From a checkpoint of a small transformer trained on Wikipedia.
Size: 10 layers, 9 heads of 64, MLP 2304 GELU, 58M parameters.
Architecture: LayerNorm before each block, no position embeddings, tied embeddings.
Training: 1429M tokens, 10907 steps.
Each number is 500 + 40 x the weight over its row's rms, rounded and kept within 0 to 999. Layers, rows and columns count from 0. Numbers have three digits each. The size before them is the row's rms in percent of the matrix's.

# layer 2 MLP up, 2304x576, rms 0.0347, rows 1551-1646, columns 480-511
105:451445519521463488529466529466484404465488497511570554544494472503476473461519494486483547519502
098:441449508486489458490555560513450468524517473561526385537440520536550458539517543488519480539459
099:618460454505566449547510460510517451461509434479430539496480469491480529516471518485568516526471
103:451503558491525483526592395513480500516516449501513453496473450446513531430532523501472533425482
100:547465539412475497437526543485458527524523546491523537528471466521451519498536422512466481551496
094:599517481545535478446433439427442455471484462458453472470470475495555565500520449559474477523558
088:527458474468449488456506507458494520581503496484414562590494505508422455526456517494492471476551
097:494472492509506533548405509481444481462502485566495569536533507455538547559524487501496583435575
110:554482537472485444521450450516466501518490493421502504525475411526436473483612428579530469456559
088:487520482541498556543501421516507468521509464499530472495525521504432494578485502512480481504557
098:502496565470557520498512492432376431447471548578538476560465439493514503528559529481531553433542
101:523427544506453474516454427527536521509537539545454504452518499531466531517544473478508548550448
100:508530501497492554441468503472515496566535419449488503480523516437542551473522572498431502477443
096:582560442515437514439470444452534512518489516505466435498470471535485510502545488514441523534496
096:448488459535495459522453496518504469576478485514493526468426488495391481460491507535530525513515
096:501545548457481492522503494488521416431521523422535604500504504505507453553486569515553537431557
096:521534470492512486489453505485532473498583497568508424504524496503478541550499511525471515458452
095:567541475485491435520487529472526412571504538400560517468515470469483487525493461496485486470529
102:502444543383521523452501467446551532487631584455392412474511533450533423475533474539510556527497
101:523557549424477489483564536490500468446538459526506473456532525503499530541549450506478516517590
112:496476584455448441523540492499502487478543426486522458520521498517440459517596545477522500493531
095:465520549511376501467483412407490485482495532414536446507554484440470482503450535512521474447462
088:471497510423523500436444521431505433516445512465477531529451431517496506516467506402510455498544
100:480391532472553500455456523520547527475559447553496477526491532488482537540525455515541485504496
096:583505496514435495423473438607560528498533533529454543597440522529482531454516429548520587448498
092:457510472487527485553519497415510445422519462495590492494446463472554517553479509460560501521482
103:517481520497501462403445381474576502504548488500492497568443485489394468447498493493492542538509
100:493508441505427475459475529506487486499627465530520518512478479439471527542528580514479452558626
104:556503474507451466514474493480477512610460530487544454490488490458483493530481550523583521486515
097:575552524483558511493482440472422500514550513547530436506453481506495496484480559533454570502492
096:474485523509464459504453502484460472554549532493527523559457504431477484484507521486493471387491
093:495483535529453463568532416553554509518573494570497397504509519493558631616505469513465491439456
089:495419459479533502488492453454474527507485489543463461508557498425530484476484559473492489527521
097:501503491547538533489491482518433454460473475462501537490523430459414476540519512517581527481537
098:507497506497432458545504403517468490473495462520494463491482521463468534567458562518616482454520
111:447490529473519498524449482490494528504570448496474530448486469521522489584515563573518460487510
091:556482520466542430435492535442538542499511413508462494476494471515526490482528523417461492511500
104:529546453469446501476551460470572474470548500494482534551506462513521540451499473484570490497597
095:502483536501518520520483443584492498439456488487542437492427470398455510516521546509481505462516
097:419452490513451532509486506468498431442477513490504488571508476427446480498565444487604568513467
095:442485529495420452508557538469549527515449421547462461538546541512524526513479519483501564502505
103:487448518458494503380423448552510447487550571418479489473465528480493518474523499526515495532498
089:467532553533490509517425498512500504504481542528498513506478563516570554462511494543492499485491
094:500531541424517524488509472496504493498495525529545526517529463474527471457534553514574506484560
093:510522515482534435486511441464525494482567405540465380533559474469481551471539516454492451493576
103:522496487505493477449486511486556401607544505550537468493480513470551504456567543492480480501506
102:503563524469556470493548530437491486482511499421530501543528467464397532495524481473584513454550
100:473433555423479526558515468410476435461456461495505493477458539531543524502479533453506500497492
102:480480475502466465575551458526534469471523475477446420458447489506543497485470605537519418499582
104:514561554487432514511462503483513442592573468521536546495499535464546477451459549519510512511516
092:535472528475463508508473475520473473583512516434559494565492419507492580485534446515498549466455
108:520445537555554501467493458483545495483487424450464488613472506435484514476461477521530521510514
093:534440529571441497504477563572463469499542464502427522522477482455582480483442532493452480518525
100:439518525528476463424503465507581504523504442485520450486367460459447455500497551470523485444535
112:544431513498500502467537529520592494546502539584481485489494479463513631592524521482512543550454
106:494498487461460456509536474486433459485557458545536485501502514479518496451501578471509524456490
112:503465533526531425490461451521530425488538439598527523482516461436510503554530549501533472508552
098:497514577529462439513465446485459503479535562545536527487432488502488530570495537478533487486470
104:511554513499439517564403447483507468481464506477554484527472509504510551536531514491498488446462
086:466519475495501490507455479516508541449523447461527497511531497404446481541513457539506540484544
099:499485505580507499450530483578525550496458486464501473505504460477521500454520518535492545528559
098:468469482531503557536411529507488492496543512505536524570487509436400478536533522491548454538570
101:502441508479517415447540476507495464485504519513449477501533427470452479431505462469437491443497
104:513510501579431491519508452498532533505526502544494374508509512537481555510558508470512534542519
102:548563551558479438554446480540466530481526494537486470482496478455494498460511478495445440531511
092:449441539494515563486506563503469519500505471574538481454523528484445467509575541469447572455482
102:442479481532586446490510460508501500473496504538549505470497500488528476538494573521453561503485
097:486492486475410543541461507523419501554559513536456446542543493490491470520483497430515461478438
106:519455532510515454538437537543539546511484538538499520479492465533493524447510474440480491412573
089:488502514453500528488467497487523459510515544538427501563467482467432489482506470535581489436520
097:507428573462456561472481480478492457552535534555521477502502469525498441458431576519580464423512
099:578493578516499503516505472489522486485521498443499497513435510450471480453557487508500454414495
095:477455535549482489533511516529432472527526442562466455520445525442521485456547472427583524468511
103:479438572491505498526516462465561509565498517468508517504433481437522473423476545439601539472499
089:477540556507475525543434515466502390498573413437381525479477511476509541483488553490448481542567
105:465477501523440490473467528541538525497517425451521479514570539476489476470535456456434537519495
097:535487464470558445506433532455513475489497443468423468454448503505490537494529529410450487436465
089:483493474432468509483569465423462476486495453517536481510481469538501562486462547494470566512521
099:508458451493557459506433489568500489580613472507454486532495506532531464508541519437465429489464
096:509485499498494500496507450504489508446524416480592476569485457421482488474551526518516498512548
093:487474542469470498492498507528512485479533482481504529499515495486474504501526432444475457441508
095:558553465471545481520516520430570513498542468437483514545427425521527509476471487496411501471507
102:442481542535529561496471522458520408529497495423447468578491487487517510414427528487530536465570
090:491558525462549492558516459560501530490516488519492493470509497524464520550473520497472490491498
103:557588494472457511452450500513526405491528480458480492517519417517452523465489530489475517515496
095:481475505528572474559483469445433505467509491511525510595451495506523519450525504479554490501491
094:537417510483550541546521436388434484490486460508491511512504435520467555471471571516513467495477
102:586463553468477523483430461550441484483522499565481503537445443434448529463521566496503485493498
103:542517487452548476494471474516523483501526513456474528566442500490552501424566498556509520422496
094:561489542509558472516461504457491475471515477540492533503429481506517496464534428502528566529534
101:468509472514543520512498511497530514488565475555511510531517508520553440498434493436554473543527
100:487428515510557475484476494491506439467495463528479558516516467440477522520549448532560474503442
096:519467537507560552473525517534503506505528490525483501443499494518531525563540479436532571470494
096:528478547468499499435405519523527551473488436489546468563478520458465510449520530459496524475520
103:530549483363504514533500439490538500561564515497493525485483510544524561484531540479465468549536
108:471432489478531489495496493523517481438528539451533517475481520537473476504555526492496516469511
# layer 2 MLP down (transposed), 2304x576, rms 0.0292, rows 1551-1646, columns 480-511
113:456543496444462468566457504464428480528421605468545532502547489483543513496447498474532504482585
094:413447523461460475410581518471487509489531524519517447458479596531463546490515467477514525451516
096:415452499501502456467507499553539490491499542461553456474537600488488503471528527518515463505583
110:445523511549514481513411551469493424491426458510402530468537534530539563492473536501554504470531
100:546540541557584508415447468551483503499521583514548503540562442484523538512460486521515504484531
087:596566501466438572514560455442577484534480483475494498537463472523462431499498521515414511466463
089:465455461486486438540548496523474516484537514544512497449521564539553475475490478489484469519479
104:504568459516509539537535493547541534495476534450503453480521534463503474412484437506579491479518
112:553506490489543491484514483575553514496495491420435530547517476458491513548493559509557358503477
095:480447491497544485443417536447503451491473470529492541466518577558579407431486472528508498493514
097:537464495507518537525516548468476529476475528467537512502473405488523430535506566431518534525537
100:482529521504487497463478559528503490534527508497456444520549519521492599506520556463393522450462
099:467580528481571487515490489518529574504446556428510460429478487520482536490553475482466499507438
094:468449547430530521545572489510448490474501591530498509482531509453536504580539491432541516445463
100:590446540519390534495550536486528487544531498487481565547479489510535464555497446418479492505517
090:502499468506520467442476551513552535507539544515622478525508538538518487539483568465487485485523
097:455480467508462497509454469519576495475521461579463481517468563500463521539517460516493549406509
088:485449434519556524521521524487488511481496527546488492530496511534451470491522508491436545534490
098:515467509546519549509497488513546499544474535533546498427481514490479471405430530461562511556583
097:569484492482513553560478488521508515530515569433471549509578580512495470468498536544526458459509
116:520526498490479509468492509458433475460536400510485466524488670518478527545460523536470533520499
087:447460463454498463551532555518481603526490444572496496494471547528497541469525462417542528522476
086:536464481454488495482558487556511464444496445461460531501474506495509507487509526539472601493473
106:456573542481489477459504549484499534448518507533440522523488590459461458565465555469453490534558
099:438591465515487469459482477530514472496498435454475462507607363489528462496517492472469512493523
092:529505495548534518509517516502518532493500486505443501447476544518480514430518515465472521533497
109:490543457463519436403518507468463484479485484467482522474548382553521571487521514519463543431485
106:506437387559479496499484439473546492454470527480592473477520647473525563499536470478490506524481
104:494523461506439518484509461486480523529567565467463566507446397542525560437523500412466558492506
091:514495472509447469529558467574491519513553534538475511441475485512475509501483553529463452549465
094:465496489481532550461549508460526473468492469485429459477565592544498587502440446459515465507519
088:494518388480436521426556539478534485388456487543462431441447503510569434431490466452535437505534
089:482528486513430512444444552537470444500502496486531498473551411493516494475488484553573587469568
101:531530530554471494533479551506470515483609536522504550508579533543495456538431522502546490442538
098:503497499503474450452477569521556487458472483473423434486564468594459522488502488487505528512503
112:524500549494450569512442513462491495467383517492493571486495459555468446481498494519514531479487
090:509516538512495463509499535481501518503456528535553409514471449522523469521486423540519428609560
105:473456486435457580483445594470427507515510513483526533489548489441406546564503439501554496501488
099:507491585470533406565604516509516515450412577481541472473448540459472517570523573529510501497493
089:511471454574546431597446445496490503490503504448459486546492459490447459442554444503515497518531
090:546476515500517483493513439514461431555519566436531535425453429534483479440498483535530484518451
106:482566483459502514417513435505490561461463545479514540552526607467509484479466521572474478554555
089:515438473477567523517555469493487515486510531439491539505508499450438529545472467507529467504474
095:526458541547499467565492564507532441492392603536488430513477479512502483497482556473453386459508
097:537485486527464495446571505516535531470502541522432462428469605494532513532551516578458522547480
099:482470467439494503570502505569470495483544521489492490551512633468487529516464620505447483531511
100:503475484535514508521410485504506442556472467555489507494519518479510495488563483553447522526508
107:549496451419482482614451501547528531508551593547589506557526336493492485495477509488504545529487
106:508428526556471556523454537461471570474485478513411542447572455454565501492504489457499525484489
109:490521469471503560422520539530597559523464561473542572522525588495600485511473481484459545451463
091:474525523576471473524479514542579494526531601538532493461518469492508419531512521558482481520548
111:473572475556494539438458468527413445513501471474538494483519521508544519528449513507424468556509
088:540468484520538489517519558498412534459586426481399531560490477510481459517499499512463537567486
099:461535460538467477449394550541480535465532513552455484539462357496489475554527469483479504464495
118:526465518567461478490514503538517535541491457469534541506534678537504542532477506426481434493514
113:501445524492582368542530430553507518470429532495536487515481433455532542537468544561452459500556
139:534530524480466469507472465471502493465542503493550544495517477508557549515500473551482491575529
096:501507493496517496471431533513503489520494615439480510512461424569496495507460493566466530497514
105:470538496396528517494521534462457473477510510453516474539498381454502466537487534427496440520519
095:473471554538504471487494514506561509490446501495550514461525594496499372521477579458490490499529
098:536515495430509519539491508440482431469537532486523519521468501502470505561476490433520479419467
096:540496478583459479507432468478507528450499477530449495463565559462551498487518480564479470521525
100:504595562520494517538499553458521531467554515540482522523488446561495490486460483505459522562523
106:551480494543511530578517539508496555462465525471510562443536515522463511476494503545585429510469
112:545453453452508520477497500499524496560494533453482492527457496579466547542474605457572532463479
084:507485526503464551439525493568598455487477405534583505451496500489506470495479499569545532519480
109:445541469395553485480596538547505540484469495531530467484460522537431501554462520479494519515502
101:465524514487546488505435510507480524531461490480515528477512532443506503497506541465472489465516
116:485474527475509522516503489556528558492470461518489491510482445513528552529475580502473478482529
088:561446498566505536461492519463499537513549482505453480525552477533513529434544526546461487556490
101:439515507401474543457479530456497467473523431474488505520450470522523480528497551473567518507485
096:445562449453552490482485602492507540535458406443474482495538608500458571483459506428484458496436
088:457473496544536465496486520500470584497530549468438567497592507550446465525503551545542484442532
114:502553464517459554489497503446439555513425463438517482530537549555536461459515505499452535515465
088:501465499553445471495597546532572530504597475496535591535463449491546531445485482529489477502455
111:471507459531512530566510516536483524490487448477466537588582684526436533515518509509498489499448
095:456554511517546477508516431480548540496511502469509509431450508389604487503454436529487478536515
081:523515581510496487489472545496455536511469519501515490478469520517481414540486482526496439465483
098:477544467451472480485543494436413467519514530511540547520510625465481572475483590555504485513482
105:479485586456536480549512463473514541499499540521551514513464500540518497486472516435504482477528
093:473557451507457510462534526536518512488500491497575469479477518471458498522478538524442505487558
092:497505581487481576547552523486517466441517543517506424501527438518475491515471544566566466440498
093:542500479472595524509502499503596408458512483470501552561349527444458488473511558528538456462566
086:489408522459496534552529512543425438497498454472556510498501566504500534555562525513510481550535
107:488531594457503484525488558553466531441408504466428422492485518497479490489465522534479510498404
094:529579478566479435486509502456506517517556533500478467487533532574512504462586561418482563532513
094:509484494468436524496448422526490480583495532520490559509502518517457471555543503478531548395500
110:510498563509514457557503566518436418485459542556444507460489488555500530531421519472514484546381
104:490580477485492449560573528463540529548473512533492528475501518515513567474531461519478558509521
091:561511500483504495494539475487621504405404541445572499543436588485436529508446457504473554488471
094:459562446546493562547565542392435492542515544533507444466413464529462448429472498447477504475498
093:504481508473533485476525491425451434486492497474517445582468546531490510515512572485572475520575
093:489523508500525504493478579467388462414506508577510488528473569464440505495524511574485507537539
091:473533493526401535437598526478495459539497509490489518545460511515577546490492497462472463561523
098:492515438490481497459589537550550545488510560567494498511532501538507438486440554556516487442401
107:512426513559548491496471492519513475470506554455527459525515541511486486455497492490524505592453